From a checkpoint of a small transformer trained on Wikipedia: a variant of Adam for these matrices.
Each number is 500 + 40 x the weight over its row's rms, rounded and kept within 0 to 999. Layers, rows and columns count from 0. Numbers have three digits each. The size before them is the row's rms in percent of the matrix's.

# layer 7 MLP up, 192x64, rms 0.172, rows 175-191, columns 0-63
101:577487437419522505566537540485522475529496477522567485538461543500499461401505498516505497508454477519519487503514520517513498443541530484554484569462516480500425384506498533537581504516549455
097:394482520548549555512485471556445553523499575511516493547546458446551459539452454495506531545486446484478418477477521535543499510459519478523492481502403519521582446518513553508535479496514501
098:491435495448587431542589570507495492463502521521488530549487455502521589493478439424495536533485530546558552473541515457476499452475491480479507457454480469499458447526517479511427508474552533
114:402526455536518524464459518526496455511476534551500565505482469527568538535557517406509447494500488500545478518546530499559479467455534449483451536435442460451498478480477578569477476536473525
095:424484514488507462543417504523508557447506449515468474549450462435482483516507526504466564581509507553524475526466612486437504500546508466463494492536471561505472425481513518481491484447528575
101:530523550534564488520448454578461418500469478514437444508409459491451552491494522439481536473483532507478506565434493512466536478519485485426540554480499550522517508462472484469494532463570562
093:513523538413470484518532530525534538414522515420475477524483487493475491467504528428542539427453498481477482493515564434467516521545575518541445459544473548401506510555473494447525523515538490
103:527511462509470503479548457551511542559432477483557501472482497475553485517474444540384584449484483573499466458476482471503483545538489507505530415522518536580528493471500531459521498586503528
098:412389552523517476472471513442417414515534505497573522504556498511538512459533538458513528554525533523560545546514483513521540533422505503519514543425459495496495448529503460508502472476516488
108:570462583444495511480475580549479422550466515497417546533552481472480525519479498491489454460491460510435574467486501574433518518464511504455531442516469541524516518517498494539581518475530481
108:434460454525548489530542563537528563457522577480472571462502487495483553458491473540447491580519523473542547514532389435483490452487485550543491515440488489440496534521529507464470476536477519
101:476487448510445458570475457503472521432510561501565507527499482498515498528448563491506490535455540516523553556514507441431551455479425543523529476493450500540629549474516461488473544485492524
108:464565441522540505475479533509501506413553446473485531523500465520544471431542569542492505531484529562522489536473507506485409469596543589487508439544513424523493495493442501501480463507516473
096:562487468526502455559458467474552532572529517446438495520519513548551576437511493482485546529458522458475450523514548492495497451474494519505427543461562489431472472531504472523438594474531454
112:445505495511492520408573485517440549557486530476505512479496433563459524497435545534510512468553517493499500511480505550412423518493457529467521522594492493484559531497542523420528511478558462
088:450495463482495513583453554514501452489537538503518471534528429535492477476491473562500522523582513513478578528488514529526433522545436471546570437565495533390498515474497459479455535471480490
111:462527553557431544520498525481463501421524549459475481407479485427522446499570520491519501501518489479555447551502573446549445558509476548531421502542496529535474514559508488501532460502483465
# layer 7 MLP down (transposed), 192x64, rms 0.169, rows 175-191, columns 0-63
100:491588505446491491457528532448577505402487500530556564477525553521583507433549413522539486554514483502450517491500516490497558499494504495475551424415474471467540467472503497481494512486510496
097:550459480446500507530509486486556435477552519499512479594534462546483501489538452512510506536518480579515514497574431381439465413492504504491451522513543511504519481535582477541500480486495461
097:497533497480537531469495532568520398517470506436483508499524492541527554497420478481516545509553582497512510444472532431485524396502493562543544441461522529504440472499468540513452494548479553
113:488528493529580392573515495483517527460551454500497428495557494544471490499493490481442473560453517471488489468520502497514446426493420556547544471525585495551543546478519503528518434493493485
098:527478421488456475511525453492452475564491500489533478468545525527505584515522466520490499465533513439511522457532405443478492475571562492529445536426519447478480553500452514506563546585468489
099:481467401499487464493503514459506478509487465512529587585519526517531471486493469593510534483525494525481504502545471505526465535512515499478481553516442533432521441545512512461549408595461427
091:526481433506449490481429497513424494568512499484528553499539422568527562505490466531456542565537521486467476490505432550489480463466418559503533491522575525514501477444577468488536495457519494
104:535521451498478464467522556497522518496529467461522511498517604487561526588455471447484496441415509539534489527498498568525513498470479434484528578502381518462467516549494482449502492509455483
099:532537525502442538517519452602502516521483495494502520534412476492459495514484510523511429504565475465535470562541421468495520486494463458500480499492444519501550611533519564504529475447406505
103:540521577450499545510486502557508398445488490523493505452536508549487505488476512452492458485541504454398541499451535585507503487488496430489548489531431469525590466507516533486545444487510550
110:557514492525518503518490493554573520554455537476493507506450472509477449517454471539510457508480487457475487483424499545516471506456518526509560408440489542540470588532390498497503469527550589
103:484487522485504444532564471548504519500422484486492455501484470451497572552508494532554482460480508527516448598481427472506451568516504472541525495498532623450484510509546475479498426437510529
108:516425504503511490439521564463538453451544489452505524493460502530442577405517527524487481533576508516452496492533526435515518499517518581502433490470524487461524527525517526512558506510480379
097:507514459492478471496486509488474477454439437486503545497411438513452531526436499485459479497545498469479506553540513377510508547489501591510583569508556473498546531464502548542545516508548513
115:508481597494498503438493497570449473494532524476478500474448502465529548539392519496502530490478539540517482466479490542415514512497521498442536490525374533454548528469505524582510528537464512
093:469485451481505452412501483544503512489502531492487538493502536506532503533483497513532529620429487459528538551567401482558489512534493488521446432511461564445512516520513557467494420549479515
109:475544506481459514561509472491472530447494512462476496516483453458496503486514434462435478528551552548546467489477516510537422555555449522587470482508532599413559503555457533493461517534457508
# layer 7 MLP gate, 192x64, rms 0.188, rows 176-191, columns 0-63
100:506521499471469447468577591505525478557507541546518498520435485416506503467470573482486540486459516508447485571435521594477468498510474535476465492529494529433484497461399525483487521508544467
101:533586454515547480501468501490524445506525576478452514520521514559448510521528478476509521574569486447548454464487547523479540489500496513549424411480490543478490525543493488518423424496470423
102:502462505514518430537518476440526489534557467501548479483531534489403491443522514500430500476524526488518495481448473545422422421479528510550487515498636442493541506479450484512539499475496492
092:435519536533545498477466535529497501529518535503440482524424455470535499548468582453474437505508464455481425494449554566483470512443512598468464518500466555490536552501565456540487521529524459
106:508514601514451556473451529529513451473529568508465453555441459507451528509498501443492509494467557518497477500462502505426516529543520513484479544539497454442443476426488453561465591483520557
088:479538514527497464467482443533509497503494529552425484571529557593435550472571497458513526480426518479556502451535488515533525520488543463556464505446388503532469548499496446501529532464485481
112:505545516514474479503604542443516501540547500508517453459435468494546528478553551482524501454507445500515509471470471495503458400519544550555563469448531468537521419487470517457537485579491446
108:440491502475504569468496488463504493572564491570503468512469551477465519469455550482527545492438540475509506461510464533515425487477561500466601516538505481439512394470514519526491457570551481
109:560576487515480535447492470488516552515495458462554525516533530427534455509551503505503515580495468530561425530524525508466473467473512552547453516476497471439401543480542498464444533547450443
118:516548473498479500479491574492534505520440532483511525531551511464550513513458519505544512579534482495527547508468491602547463428414559498505483380501488514460481538520481531490499431427526513
104:528506442571502487536527476476524490513514522478526448428487535554494525485496547441517500580477536458476499498547491506433473476525506546477540490480580454539582507487446422436521465528504392
107:518457529512489483510536489508487499481499488538520496465436542597487552397531545524498449459622453452420485463537497558475514509516561521523487507512495460432526501476519536531549491493426479
094:470516485481538465524503519491466502466511570451515406533536533528488594473468502432468443546501455502474537544578494538458559477525451466524500550429467455499458514557491455531539544441458520
105:508523467540530449487539592494536456497538461450502566458571498521515422486457440527463538515536483499571475526560507491470424489488548480438497532550553464474537499508497498478493413509479424
097:543425453497489532527514481475465484496479523494480460510467514530510480447461497450504453485548598441534535500427490507498473449513494513553517498595487459445568546566539392536534517517538528
107:562536475496573539469564544446546562501512474506504401508533537460500484491569474460530436504544466534565502521547519502479426401494495525493462493514509482510527472549450414531501472469490516